Weights of a small GPT-style language model, trained from scratch on English Wikipedia: no biases in attention or MLP, 88M tokens.
Each number is 50 + 12 x the weight over the matrix's rms, rounded and kept within 0 to 99. Layers, rows and columns count from 0.

# layer 5 attention output (transposed), 128x128, rms 0.193, rows 73-90,104-122, columns 0-127
55 63 60 39 44 41 35 61 46 63 45 67 56 60 35 67 46 75 47 58 45 58 57 52 50 62 75 36 60 50 53 60 49 65 43 43 61 70 56 45 48 50 67 55 34 39 30 61 42 31 59 55 42 38 34 31 45 53 41 44 65 43 65 48 40 53 49 50 53 56 49 56 52 41 51 59 53 56 52 62 48 57 43 44 45 68 44 53 54 50 47 43 50 47 52 52 39 62 48 41 53 50 62 43 34 59 43 27 36 58 69 47 61 41 61 53 44 55 56 65 55 41 50 58 47 40 57 42
36 56 65 41 64 24 43 55 62 35 55 46 49 44 39 26 44 45 53 54 61 67 48 40 48 21 61 54 47 43 58 52 44 43 75 60 36 59 45 60 36 45 58 44 55 34 69 74 61 53 39 65 41 41 45 52 57 60 28 60 20 41 49 42 66 31 32 25 58 70 56 61 44 58 79 53 62 53 42 50 24 41 37 62 48 34 37 58 54 40 62 48 63 43 61 43 49 49 51 58 36 59 30 50 58 43 75 27 65 44 63 42 30 55 60 48 36 44 59 90 58 51 27 43 44 48 64 72
51 46 33 49 54 45 70 50 71 38 55 55 55 52 57 35 38 17 47 75 58 41 58 44 38 23 63 66 44 71 52 29 50 37 47 75 38 50 54 55 45 59 43 26 35 71 62 59 44 50 51 48 59 51 43 61 58 53 65 54 51 77 42 63 58 43 60 47 59 68 18 39 52 47 51 52 70 44 69 66 47 33 64 61 27 21 41 44 47 41 57 50 49 60 45 49 32 65 43 45 36 57 53 73 51 45 60 57 56 56 42 45 32 77 36 56 64 35 16 55 67 38 55 64 54 59 62 61
50 38 49 51 46 58 51 47 44 37 62 62 48 60 46 55 24 61 41 36 64 47 49 51 48 54 56 24 45 64 66 47 44 48 28 44 54 35 44 65 32 48 51 37 22 37 38 62 44 43 25 69 31 43 46 63 23 54 49 57 70 61 48 52 45 60 48 64 38 37 44 50 62 49 31 67 55 50 27 36 50 25 45 48 42 50 43 45 45 52 63 66 44 53 34 45 59 45 67 44 50 64 35 47 33 62 57 63 64 55 46 61 68 58 49 48 58 62 36 56 36 59 59 44 54 40 52 55
58 45 18 50 54 44 61 68 17 37 46 72 62 57 46 06 35 60 39 47 44 55 63 46 37 46 80 55 55 38 32 50 57 37 31 76 41 38 64 36 64 39 44 61 49 44 46 37 54 53 53 29 80 29 35 59 59 63 68 52 42 76 69 45 43 77 52 66 72 63 28 34 55 42 47 34 54 53 60 54 31 27 70 49 27 41 36 36 52 42 49 42 66 44 68 46 58 41 41 56 56 51 47 84 44 55 45 66 53 58 45 57 60 74 40 61 55 33 53 60 49 18 64 59 43 38 69 40
49 50 24 64 59 43 55 55 36 46 44 47 56 51 66 35 62 50 53 35 41 61 65 66 54 72 36 68 64 30 39 62 68 45 72 58 44 45 65 25 56 51 47 77 72 39 66 46 63 57 73 35 63 50 52 51 62 60 34 47 27 53 54 37 54 58 51 62 52 67 39 41 47 40 50 27 42 60 65 37 48 65 50 44 57 51 40 53 60 46 44 60 76 49 57 44 47 37 41 49 66 54 71 58 55 52 33 58 49 45 47 47 52 45 48 63 52 36 55 39 64 40 59 59 54 62 48 40
56 44 45 50 32 57 53 43 27 43 47 61 56 63 36 54 38 51 26 39 30 51 62 55 44 68 70 29 52 61 57 61 62 54 23 39 66 61 39 50 55 44 57 55 38 27 27 48 47 36 47 77 42 51 35 54 39 59 46 51 53 52 39 63 30 54 59 65 37 40 57 57 62 32 19 56 60 50 46 37 61 50 39 36 49 69 57 70 47 58 49 57 57 66 42 55 56 46 48 41 62 68 41 48 42 57 38 60 46 65 45 45 58 42 34 50 59 55 33 52 42 59 63 38 52 66 53 48
34 52 50 37 48 41 41 44 57 44 41 56 34 46 30 57 31 41 64 53 52 46 36 46 56 26 52 52 37 71 84 34 41 42 34 57 37 36 25 78 52 49 58 32 44 54 44 80 47 44 38 51 47 49 54 61 43 44 51 60 61 79 38 65 50 43 41 45 49 42 57 59 56 59 61 55 88 38 44 62 51 54 50 46 36 34 39 74 60 48 52 52 43 59 51 59 49 48 54 37 37 61 28 49 51 49 57 58 37 54 48 45 46 57 52 41 53 47 44 60 51 84 45 58 50 48 46 58
51 53 59 39 40 44 37 68 31 54 50 73 47 60 33 53 33 68 38 56 62 46 47 47 55 51 78 30 36 54 63 45 44 59 23 51 45 54 44 68 51 35 62 44 24 56 24 64 44 40 29 57 55 39 42 41 37 49 55 52 72 55 54 47 39 66 51 57 61 38 55 62 70 49 46 68 59 33 34 49 39 30 52 46 41 61 43 47 41 58 55 32 44 38 49 49 50 56 55 56 44 60 41 53 43 61 53 53 51 64 53 60 67 58 52 52 43 47 57 79 39 52 51 43 35 29 64 47
69 48 21 45 48 49 62 63 44 48 45 62 62 56 55 43 39 35 35 64 51 41 59 63 46 40 50 75 46 59 48 40 55 34 44 75 34 42 52 57 54 65 41 49 53 81 56 57 49 62 63 32 77 56 55 53 50 63 64 46 60 86 40 64 48 64 67 63 51 57 19 27 54 38 39 43 65 42 69 45 50 40 66 57 28 34 52 50 47 43 36 54 56 69 50 45 20 56 49 49 49 54 56 78 45 52 23 70 42 48 33 42 35 70 38 64 54 36 29 52 62 37 65 72 60 64 61 42
46 45 51 61 38 69 43 35 23 36 49 56 49 60 33 67 21 50 44 43 37 41 56 51 51 61 61 33 51 46 59 47 52 59 18 46 47 56 42 62 56 45 41 47 45 44 32 65 43 39 40 80 41 48 41 58 32 51 51 49 57 47 45 56 40 50 54 63 39 28 61 43 56 42 34 53 66 48 33 43 66 34 40 37 46 48 61 64 61 57 33 54 38 66 54 53 64 40 63 61 55 71 38 53 42 57 47 56 47 51 40 55 48 41 43 48 52 67 66 49 38 71 58 44 51 50 52 57
36 55 52 50 78 22 45 67 82 41 44 60 52 55 52 43 54 36 64 57 70 74 57 40 53 21 60 52 60 60 48 41 30 54 76 74 45 34 60 44 30 47 49 44 38 44 68 71 48 62 50 46 46 44 54 52 73 43 30 49 36 43 67 52 60 43 32 43 56 61 33 65 46 60 63 48 65 61 63 53 33 49 53 65 41 36 35 40 43 34 61 39 51 22 54 46 54 66 41 49 40 54 62 68 46 49 62 27 67 64 57 63 51 65 61 66 52 45 48 63 76 31 48 63 55 52 61 54
60 46 43 52 31 75 55 53 36 52 57 48 52 35 61 53 61 82 57 57 70 28 44 56 55 78 30 61 43 34 40 53 64 49 34 54 55 51 51 51 74 56 51 33 37 76 43 34 50 57 44 37 67 56 48 36 39 25 82 33 73 50 58 36 50 63 68 52 58 55 50 31 51 58 48 49 13 49 46 47 49 38 67 52 58 69 56 29 51 72 32 45 43 61 52 52 57 53 48 57 59 33 64 44 51 42 50 67 46 43 31 49 59 44 47 51 53 48 64 15 40 49 52 42 42 28 41 43
36 33 37 57 51 56 59 41 61 49 52 30 42 35 56 38 54 67 67 49 66 35 36 59 66 56 13 70 36 42 46 39 50 40 69 49 45 19 42 48 64 61 43 42 51 80 61 50 60 70 65 20 69 55 58 43 58 45 57 42 55 50 61 49 65 50 57 52 74 59 57 34 43 73 70 41 36 56 67 43 57 55 68 60 51 46 58 37 44 60 56 58 49 57 41 61 45 49 48 45 59 41 62 53 58 42 62 54 50 36 28 53 52 52 66 44 44 42 66 05 54 49 41 56 50 52 33 46
53 68 50 44 66 43 26 64 56 63 38 70 48 65 28 74 26 59 70 59 45 51 50 57 57 43 64 50 54 42 58 49 28 69 55 50 47 41 58 47 39 48 51 56 42 63 30 74 48 51 70 36 62 33 52 39 48 48 33 43 72 54 68 45 38 52 37 47 62 35 56 55 36 53 67 53 74 53 57 72 50 55 56 36 38 37 42 59 64 29 37 53 36 51 50 46 26 60 53 36 50 54 55 64 35 57 43 28 33 45 62 55 53 38 77 62 29 62 69 72 71 50 48 84 55 59 54 38
23 57 56 48 45 59 32 60 65 37 53 68 55 57 26 77 50 61 97 63 75 52 36 40 74 44 65 44 54 67 73 37 34 74 33 58 53 47 54 63 43 36 52 29 25 84 42 87 45 47 50 70 37 47 58 47 41 14 46 32 76 38 75 47 60 51 36 45 58 49 77 50 42 77 68 64 75 45 43 72 54 45 44 38 36 40 45 53 55 51 48 47 23 46 58 62 68 81 51 34 44 63 58 58 46 38 51 37 34 62 48 54 55 35 49 38 48 42 63 31 62 71 48 55 42 32 45 71
68 59 56 28 50 44 35 69 32 63 23 60 48 55 27 52 53 56 45 59 29 63 41 52 58 28 48 45 44 51 68 53 62 56 56 41 61 37 44 65 59 55 64 65 68 34 38 44 57 54 55 47 61 37 53 39 31 56 37 49 47 54 63 42 44 54 44 50 50 46 61 75 45 46 47 56 68 33 59 55 30 61 30 43 34 56 60 62 62 42 36 27 65 52 70 52 41 43 45 47 59 35 46 33 52 53 25 49 17 49 62 32 55 23 67 48 33 63 66 76 55 75 48 51 37 63 48 39
67 43 16 69 47 54 71 56 29 46 43 47 56 56 66 35 59 50 27 39 37 49 72 61 33 72 54 61 63 40 33 63 67 47 48 55 45 61 54 28 50 61 45 70 58 24 55 32 59 58 62 53 61 50 44 49 50 68 51 54 41 61 38 63 37 59 66 67 45 63 26 36 50 26 19 32 32 60 61 31 50 49 54 49 53 59 45 54 57 49 42 60 74 62 50 52 38 43 45 51 58 58 58 63 52 49 26 60 53 63 40 50 49 54 28 64 57 39 27 36 55 17 79 47 53 63 59 38
50 58 18 59 57 52 60 53 43 39 50 57 49 33 55 55 60 24 70 56 42 62 32 60 62 36 34 66 43 59 51 44 50 47 50 41 38 57 53 48 48 50 44 46 51 56 58 49 52 62 60 55 67 39 41 33 65 52 88 70 70 71 62 50 40 53 47 59 63 41 59 50 60 68 50 53 60 46 62 42 70 60 47 34 42 37 62 68 73 62 42 49 49 46 56 82 50 63 59 50 77 39 44 44 46 67 52 59 31 36 37 70 57 52 27 57 26 39 45 44 79 60 60 45 55 67 37 42
47 42 30 61 60 55 61 30 37 36 57 33 50 29 70 37 67 32 45 55 60 62 54 46 35 58 39 74 48 42 49 52 61 58 66 59 30 41 54 38 39 45 31 48 78 46 93 41 59 62 78 40 45 67 46 61 80 33 60 60 11 47 46 44 52 36 55 49 43 57 62 38 37 44 67 20 43 56 77 47 51 56 41 41 60 23 63 57 54 63 49 63 58 55 57 53 67 54 56 56 46 61 41 38 67 49 62 37 45 44 42 45 48 55 38 62 58 36 57 21 37 75 47 42 37 58 37 66
71 47 39 56 49 57 55 34 69 47 67 49 47 58 57 34 49 39 38 44 48 57 52 73 48 57 37 77 44 53 46 33 40 43 38 53 54 47 47 36 34 84 51 38 38 38 58 63 27 50 50 60 64 48 54 54 48 60 55 25 59 58 48 69 57 47 60 69 44 61 28 26 43 40 17 58 39 74 33 41 43 46 53 50 76 50 42 50 30 56 41 43 51 55 52 62 32 53 52 53 35 50 64 44 60 45 50 69 41 79 46 44 60 67 39 61 62 39 50 34 49 35 77 45 55 34 56 37
63 57 68 47 35 41 47 50 58 40 67 31 48 49 58 59 57 37 44 40 49 60 38 52 41 61 57 61 53 43 47 48 37 48 54 45 54 28 43 52 52 61 41 57 53 50 55 32 47 53 49 71 36 52 59 62 40 57 41 40 44 47 43 45 51 46 36 53 35 51 35 34 25 32 61 50 43 44 47 47 43 45 37 44 63 66 53 55 47 59 45 50 50 40 50 51 55 36 52 71 54 62 58 43 54 44 47 55 60 66 65 58 53 34 37 30 68 62 59 31 50 32 56 44 48 48 60 48
40 42 49 34 44 55 49 78 54 65 38 40 55 47 36 43 71 74 76 50 69 50 32 51 51 43 43 52 33 64 73 74 56 62 47 33 45 34 44 42 39 36 58 44 75 61 40 48 71 53 32 38 46 37 72 60 64 50 41 35 54 44 38 74 76 43 52 34 48 47 61 63 59 49 62 36 67 54 33 65 55 43 83 66 46 45 62 37 59 24 56 45 60 64 49 51 64 41 45 55 41 35 19 41 43 49 36 35 61 38 72 59 68 30 43 54 29 33 70 57 58 46 39 63 54 56 42 52
54 55 74 72 37 61 49 22 80 58 67 44 50 48 43 53 65 28 58 51 63 42 52 56 46 51 44 60 37 50 55 52 41 52 64 58 53 71 49 39 43 61 50 31 30 45 54 63 40 52 40 76 38 55 62 58 47 46 45 40 54 40 39 76 66 24 36 59 37 44 45 52 39 57 46 52 47 70 57 56 63 60 35 47 57 50 50 42 33 45 40 47 34 55 58 63 50 63 51 65 40 54 74 53 65 50 63 43 49 44 57 53 67 46 41 35 63 51 66 29 57 50 49 27 59 58 37 56
63 57 58 65 43 57 49 34 66 55 52 53 48 58 52 70 46 29 53 54 44 32 57 55 49 54 59 51 43 48 42 42 41 51 54 44 45 61 55 57 50 56 50 49 17 44 37 54 31 50 52 65 44 50 44 49 42 45 54 61 67 49 48 68 38 41 52 48 54 44 41 75 58 53 27 70 46 61 53 42 55 57 29 48 34 52 35 45 42 62 55 40 32 41 45 62 36 61 55 54 47 48 70 68 47 60 62 58 43 50 56 53 50 56 45 39 55 61 47 51 60 49 60 39 53 60 49 47
40 45 50 42 57 52 47 67 58 59 57 48 56 36 59 54 65 48 65 59 73 55 31 34 37 42 40 56 38 51 58 59 54 68 59 45 38 43 52 51 52 36 43 60 75 49 55 37 69 46 53 28 38 45 72 65 73 35 57 39 40 62 43 38 67 58 48 32 53 51 59 66 49 58 71 49 56 51 49 59 52 30 72 54 45 23 50 44 55 46 62 54 53 45 52 42 50 49 58 67 49 42 46 46 55 42 57 26 58 39 56 54 45 45 55 59 46 49 78 49 49 49 42 65 54 60 53 53
65 38 35 19 33 46 53 81 33 52 49 19 55 48 44 41 51 60 55 41 48 56 38 56 74 62 63 63 43 51 48 72 46 58 28 31 36 17 50 53 78 57 46 60 76 63 51 34 63 51 51 47 59 42 71 81 44 56 67 34 53 55 48 44 54 68 66 47 50 53 50 22 36 21 74 44 43 45 30 42 56 33 70 53 54 55 48 55 62 65 55 52 56 61 36 30 40 45 55 55 38 46 66 36 51 39 24 46 43 66 55 59 47 32 40 47 63 38 63 44 39 35 54 55 29 27 77 46
24 48 40 36 66 65 53 45 42 51 55 33 56 42 51 22 49 44 79 69 58 69 53 58 58 39 29 66 35 57 63 61 56 47 89 62 33 60 41 29 40 47 38 38 67 65 71 54 62 68 48 41 52 49 59 54 82 34 60 21 28 54 27 60 80 32 47 66 55 56 45 40 49 67 61 16 55 43 63 49 42 56 58 48 57 25 59 43 41 52 40 51 52 65 58 54 52 55 47 55 41 43 46 43 82 34 45 31 53 29 39 57 65 38 49 61 44 41 57 40 50 42 38 43 55 64 39 58
59 65 76 47 46 37 52 42 54 37 60 21 47 41 52 64 48 37 59 52 48 57 36 46 47 56 51 52 52 38 45 58 41 58 57 43 49 34 53 52 56 54 38 63 42 48 43 33 52 54 44 67 30 57 53 55 43 46 44 50 42 43 52 37 54 50 26 47 41 43 31 42 26 45 64 46 41 41 43 47 48 47 26 52 49 66 56 54 53 66 47 53 30 29 51 55 59 30 56 72 67 59 58 52 52 40 41 51 56 62 59 54 46 29 44 26 69 66 50 35 44 33 48 41 46 62 61 55
53 42 40 50 48 46 57 58 49 55 48 47 49 38 48 44 50 59 49 51 67 46 32 41 49 43 37 54 29 57 52 70 61 51 43 37 48 43 55 53 53 45 60 63 77 51 52 46 72 35 49 26 61 38 71 57 53 50 65 46 58 62 56 44 65 66 54 42 60 52 51 50 58 48 54 53 49 50 38 62 63 40 82 58 55 41 44 48 51 33 57 50 53 53 45 47 45 44 51 52 44 47 44 44 55 54 37 36 53 46 59 51 54 55 50 51 45 41 65 51 44 47 41 55 47 47 43 55
54 48 66 49 40 45 57 35 60 48 46 43 44 53 49 51 54 46 40 47 43 33 57 52 45 61 60 52 60 43 44 61 45 42 49 49 47 35 39 41 37 61 54 40 33 54 49 56 35 59 43 66 51 53 52 53 32 47 42 56 43 37 53 62 54 38 51 57 42 45 45 44 43 42 41 55 43 65 56 40 51 46 36 60 43 68 53 59 51 46 53 46 39 49 39 55 62 49 46 58 42 57 51 60 42 63 54 61 50 47 52 45 55 55 52 44 52 62 53 38 43 41 49 44 48 47 38 46
38 55 73 63 64 55 35 46 55 72 50 55 52 67 46 40 23 47 58 56 60 71 58 61 52 40 47 41 40 66 60 48 45 69 78 70 68 69 58 54 44 37 50 37 39 37 34 64 54 47 48 56 48 64 41 43 55 50 48 50 59 31 39 58 64 40 25 65 61 50 52 68 42 71 34 56 64 40 69 52 37 60 56 49 52 37 53 37 36 38 44 35 50 61 75 53 20 63 41 53 43 55 50 43 68 33 59 35 47 35 49 49 58 41 51 43 38 39 31 66 69 53 47 45 69 66 57 60
53 50 56 47 48 49 40 47 43 46 34 45 44 47 43 52 28 71 42 60 40 43 55 45 49 54 68 37 58 38 53 41 55 51 35 65 58 36 61 63 65 48 57 55 43 51 35 57 45 43 45 55 49 59 49 51 37 55 32 57 52 20 59 57 34 51 47 37 52 49 61 49 43 49 62 59 56 29 50 56 47 63 26 54 42 57 54 43 43 59 43 58 50 65 45 39 55 38 32 41 58 49 48 58 33 50 48 56 55 55 55 40 31 42 55 46 65 83 46 60 36 68 51 37 50 52 53 56
53 40 20 37 45 38 66 36 25 31 38 33 48 28 49 38 61 52 38 44 44 39 47 37 40 65 48 58 48 41 35 68 61 42 31 40 32 14 51 51 52 41 46 67 78 56 73 38 56 55 54 47 50 58 51 63 46 41 60 72 17 51 64 42 39 57 53 39 43 50 54 33 37 38 74 28 28 49 58 44 56 55 36 49 49 56 58 62 63 64 61 72 45 56 30 41 74 31 52 34 53 55 47 53 48 57 51 43 47 36 43 49 42 52 47 39 67 52 48 36 23 75 30 41 24 46 33 67
58 42 44 42 50 34 48 56 44 65 57 40 44 47 61 35 57 66 28 39 52 49 43 40 44 57 43 50 44 46 50 71 55 59 43 33 46 19 41 41 37 49 46 53 80 52 56 45 66 46 44 36 50 73 48 60 37 51 55 63 42 40 48 41 59 49 59 50 42 48 54 42 42 46 60 45 43 40 49 50 59 49 58 57 57 50 47 54 61 36 59 56 53 58 44 34 46 40 53 37 35 49 29 42 47 54 33 42 57 57 50 39 51 55 52 35 48 27 49 47 41 52 35 50 45 31 42 65
52 60 30 40 70 39 67 47 36 53 63 40 50 50 51 44 36 44 61 60 51 58 50 65 68 66 45 61 51 48 38 52 65 49 61 51 36 57 45 42 67 53 36 60 41 55 63 45 54 60 58 24 66 54 44 42 64 43 76 60 44 68 58 50 33 57 49 72 69 59 39 49 38 52 41 43 34 46 47 40 35 49 49 46 44 41 44 61 53 66 46 52 55 42 52 43 27 58 63 34 57 45 50 61 50 43 47 53 32 50 24 45 30 63 52 69 47 43 47 46 55 50 58 55 43 65 63 43
51 49 66 63 42 60 45 44 69 52 65 53 52 41 57 78 61 37 64 53 50 44 40 52 42 50 49 51 55 49 49 42 37 56 59 57 49 60 51 48 51 53 48 53 34 45 42 54 39 44 51 63 34 49 61 55 56 50 41 53 63 45 48 57 51 46 46 46 57 41 48 69 50 56 48 65 51 61 55 62 51 55 40 45 48 50 50 46 52 55 47 49 34 43 50 61 50 52 45 67 60 50 64 57 44 57 62 44 48 49 57 54 54 46 49 32 48 51 56 42 61 54 58 39 62 58 47 44
# layer 5 attention value, 64x128, rms 0.19, rows 41-58, columns 0-127
75 45 54 49 36 43 56 60 65 65 43 55 52 56 41 43 47 53 45 59 48 46 45 49 48 59 52 47 54 50 38 39 36 48 26 50 51 49 43 72 51 53 61 42 36 51 36 36 52 52 31 59 54 33 60 45 43 52 60 51 71 58 55 49 51 76 57 60 49 43 46 68 58 41 42 44 41 41 27 51 46 47 58 42 41 53 39 54 40 51 36 34 46 33 44 46 21 39 40 48 61 57 55 31 51 51 44 45 57 50 44 51 33 47 56 59 63 51 42 57 41 24 60 60 51 38 58 41
07 48 41 47 31 53 35 54 45 55 56 54 55 18 43 50 32 56 59 49 52 53 74 45 55 52 53 12 49 55 54 64 50 32 44 67 65 55 56 67 50 29 35 28 41 42 38 49 65 49 47 57 39 48 42 63 63 46 50 57 49 54 57 75 40 53 60 29 27 12 53 68 46 59 46 53 65 34 43 59 41 46 55 56 21 34 46 26 65 43 42 37 45 41 47 59 46 77 37 49 66 66 43 59 36 65 44 12 57 22 78 48 64 57 47 54 57 34 44 45 62 46 37 43 56 37 74 58
46 52 34 56 46 60 45 20 35 50 34 63 75 64 49 59 38 58 48 45 41 55 55 67 44 20 50 52 46 52 43 61 53 68 53 47 38 54 59 29 46 41 55 43 12 45 51 72 33 37 61 52 55 67 39 49 54 49 51 49 62 42 55 70 55 32 86 54 42 53 50 52 64 45 34 42 64 53 72 45 55 54 58 52 62 53 36 49 50 42 51 47 74 86 49 43 53 63 64 49 41 49 51 49 29 43 39 52 53 31 69 48 61 86 60 75 35 62 60 60 50 50 60 47 62 66 63 64
56 51 48 64 53 50 50 66 42 48 44 28 41 59 75 58 12 48 44 35 35 59 59 47 38 57 41 71 54 26 39 42 54 34 56 40 41 57 56 46 52 38 56 49 50 58 34 43 48 45 73 54 77 55 37 58 56 51 83 40 49 52 48 33 48 56 51 39 46 61 51 70 42 66 58 56 47 43 57 48 59 34 48 40 32 47 47 60 63 69 40 63 41 48 36 42 49 57 46 61 65 48 57 37 39 46 50 56 35 51 50 33 36 46 50 41 58 60 35 45 45 59 41 42 61 48 50 50
53 33 53 38 63 72 45 65 57 50 36 70 47 60 45 61 54 68 42 38 57 40 50 54 62 47 82 68 65 44 66 48 44 56 46 62 51 53 76 41 50 48 54 69 63 46 59 67 53 52 72 45 65 24 44 56 35 35 46 39 73 61 81 37 53 62 81 74 43 44 39 46 56 41 46 59 73 47 53 26 36 30 53 53 50 42 49 51 47 34 40 44 59 20 65 52 46 50 45 43 42 64 40 54 39 42 37 49 51 41 64 31 44 74 83 51 61 35 41 73 65 36 78 70 46 43 78 43
34 46 56 21 64 52 45 37 49 47 57 64 42 61 36 52 70 64 47 43 73 58 33 53 58 58 59 37 54 55 72 50 61 51 41 67 58 41 43 35 44 50 45 58 62 47 59 72 61 57 56 44 29 34 50 41 45 44 35 39 51 58 52 45 60 46 39 60 49 56 45 32 46 45 58 40 52 54 47 49 34 46 71 56 61 50 55 51 44 39 56 53 50 44 70 52 41 40 34 36 43 48 41 53 51 66 45 43 48 49 27 52 57 45 65 56 64 24 56 46 40 49 50 59 41 40 65 38
68 44 47 34 59 47 71 69 39 34 30 43 34 68 60 61 52 58 57 38 51 44 47 43 36 61 47 65 72 29 45 45 59 36 55 40 51 51 51 53 50 36 53 61 34 54 47 50 62 44 56 52 53 55 47 52 53 44 56 45 55 53 44 32 61 57 49 64 48 65 47 53 60 59 44 43 39 42 42 38 60 66 69 35 39 41 31 68 52 69 48 50 41 50 45 59 37 38 45 55 45 47 62 38 47 61 54 33 48 50 47 22 40 47 42 36 53 51 23 58 41 48 51 42 41 52 41 60
54 66 46 52 55 78 40 50 36 41 38 48 66 40 47 58 34 50 58 35 24 47 49 37 44 34 33 47 39 55 47 26 72 37 52 39 49 58 51 46 55 28 46 70 35 51 32 42 41 30 48 44 58 63 43 53 51 48 75 62 49 44 52 41 29 36 57 46 44 47 56 63 60 65 48 48 53 27 55 62 67 59 55 37 32 49 41 35 66 59 53 50 40 82 43 62 48 34 65 51 68 46 50 61 33 44 56 60 43 20 70 46 41 66 39 52 41 71 46 65 52 58 38 39 52 47 46 64
80 59 39 66 47 59 50 77 52 54 26 42 50 39 50 65 41 56 41 46 37 38 61 41 46 64 49 51 60 38 35 30 40 57 31 50 51 58 80 61 57 48 54 53 56 48 36 44 38 38 51 55 69 45 44 59 34 52 68 54 71 50 67 44 30 58 73 44 47 38 41 62 54 42 41 67 46 58 33 39 45 24 40 35 24 47 43 51 47 55 37 33 40 35 37 52 44 50 56 54 66 70 56 36 27 44 46 61 48 47 78 30 44 52 50 45 61 44 34 62 64 46 61 57 61 34 54 41
53 56 50 44 50 64 39 34 33 37 26 76 71 75 44 67 52 75 39 38 48 62 42 66 47 33 56 52 47 53 55 49 58 66 54 42 54 46 49 28 47 42 57 61 34 49 55 81 34 47 69 48 51 51 47 50 42 36 43 52 77 46 77 60 55 27 86 61 58 58 67 44 64 32 43 44 52 45 72 46 48 49 64 47 56 66 38 50 53 44 50 36 76 78 63 47 52 44 51 42 35 56 57 43 33 40 46 62 44 40 67 41 55 77 66 58 33 41 58 54 50 49 59 60 50 61 55 42
59 48 64 37 51 52 58 70 29 44 32 41 45 61 65 48 56 48 53 44 34 48 67 46 46 54 56 64 66 25 37 32 55 32 67 50 47 55 46 46 55 42 47 47 41 53 51 39 61 44 61 44 58 57 46 57 61 52 58 56 49 45 43 26 28 45 49 42 53 59 61 55 42 55 73 43 52 41 45 49 56 53 50 31 39 37 44 57 64 70 41 53 48 45 55 52 48 42 52 56 61 38 56 46 51 43 57 53 47 49 51 29 37 44 40 33 43 63 35 63 60 39 41 47 36 54 50 50
50 51 35 55 28 37 25 43 65 52 72 71 56 35 42 60 25 50 50 34 42 62 65 55 56 42 69 42 41 67 67 39 40 63 22 72 58 49 61 57 46 43 51 48 30 47 38 59 43 50 48 58 48 47 39 45 59 48 52 40 58 53 50 64 43 46 40 46 25 47 37 51 50 55 29 45 62 46 52 47 39 52 54 58 59 55 57 41 46 44 49 59 51 57 56 61 55 63 49 53 60 67 43 45 57 41 36 44 53 73 44 67 51 59 40 58 49 46 35 50 40 57 46 49 62 47 85 63
51 59 29 69 59 45 61 57 60 51 35 50 46 59 59 41 74 35 34 57 47 40 47 53 61 61 35 65 51 25 33 50 38 59 43 44 18 47 55 31 52 78 49 48 88 50 60 52 43 67 40 55 61 39 63 43 43 59 47 53 36 43 55 55 54 64 83 51 54 62 57 33 54 22 63 56 39 80 48 55 55 25 28 40 55 60 78 55 55 46 49 46 71 30 44 34 57 46 65 53 42 64 43 46 48 47 53 87 51 54 67 58 47 52 71 61 72 46 63 46 71 39 86 65 46 56 35 31
46 69 46 60 42 70 40 44 61 58 72 65 51 39 51 21 64 30 35 35 55 61 45 49 60 39 35 49 22 68 44 64 50 54 46 35 27 47 56 24 48 52 49 49 69 50 74 42 45 57 54 45 41 56 59 49 50 50 50 60 29 47 61 61 46 38 49 61 58 47 66 43 55 39 56 52 54 75 64 58 63 52 46 55 54 75 51 44 63 27 69 58 47 50 47 21 64 52 65 48 44 55 34 50 59 57 57 67 49 39 44 77 51 51 69 61 56 51 54 61 61 62 50 48 51 41 52 37
60 64 69 39 33 57 34 43 58 70 58 76 58 53 34 47 42 59 50 50 37 59 43 59 53 38 64 57 32 71 54 16 51 63 38 54 66 49 32 64 53 51 60 39 27 49 31 34 58 50 31 45 66 39 52 45 40 63 64 68 90 69 55 40 17 53 42 52 72 43 52 60 52 50 47 51 78 27 33 53 42 48 70 39 52 59 37 38 54 35 41 29 38 50 62 56 51 37 67 46 69 45 52 34 49 33 45 63 53 52 43 42 24 56 59 47 37 65 39 64 47 30 48 46 53 39 73 24
46 56 39 74 33 48 51 45 58 41 39 60 50 40 47 45 34 32 53 55 11 53 71 47 57 41 30 69 46 47 33 10 39 50 35 71 35 53 51 54 46 46 54 53 34 54 49 27 57 41 37 54 61 50 50 39 57 60 71 61 37 56 36 58 06 78 60 47 54 58 47 74 68 43 61 25 55 39 35 65 65 65 47 18 48 66 66 46 61 61 43 48 46 69 49 62 56 52 69 51 79 41 53 33 40 27 44 72 60 53 57 58 25 49 31 74 47 68 52 71 42 45 57 31 49 41 53 38
43 45 61 31 46 70 46 62 56 46 41 64 55 38 41 60 78 75 52 47 49 54 53 31 50 46 53 34 61 58 63 26 45 53 54 42 88 49 63 72 52 45 48 56 48 40 17 38 55 59 33 45 26 43 61 53 27 33 51 52 72 58 61 38 67 37 70 46 60 54 42 53 70 42 50 63 51 44 26 66 46 56 63 43 41 61 50 41 55 52 35 50 31 50 49 65 48 24 63 39 66 71 52 49 38 52 58 39 47 43 56 31 44 36 55 33 55 36 55 48 52 48 43 54 36 32 35 43
46 42 45 28 67 40 57 38 43 38 30 56 47 82 38 41 59 63 37 51 73 49 33 68 47 56 64 57 53 36 68 66 59 50 59 51 46 47 49 47 41 53 55 59 57 53 60 79 58 61 69 45 43 38 45 49 49 43 41 31 47 58 57 42 80 41 42 64 48 58 46 33 54 43 52 39 43 57 52 25 42 38 69 59 53 53 44 63 45 44 46 48 76 45 63 55 43 44 35 41 16 50 53 37 54 57 48 44 45 46 39 33 64 47 57 48 56 26 48 46 35 44 48 62 35 67 61 59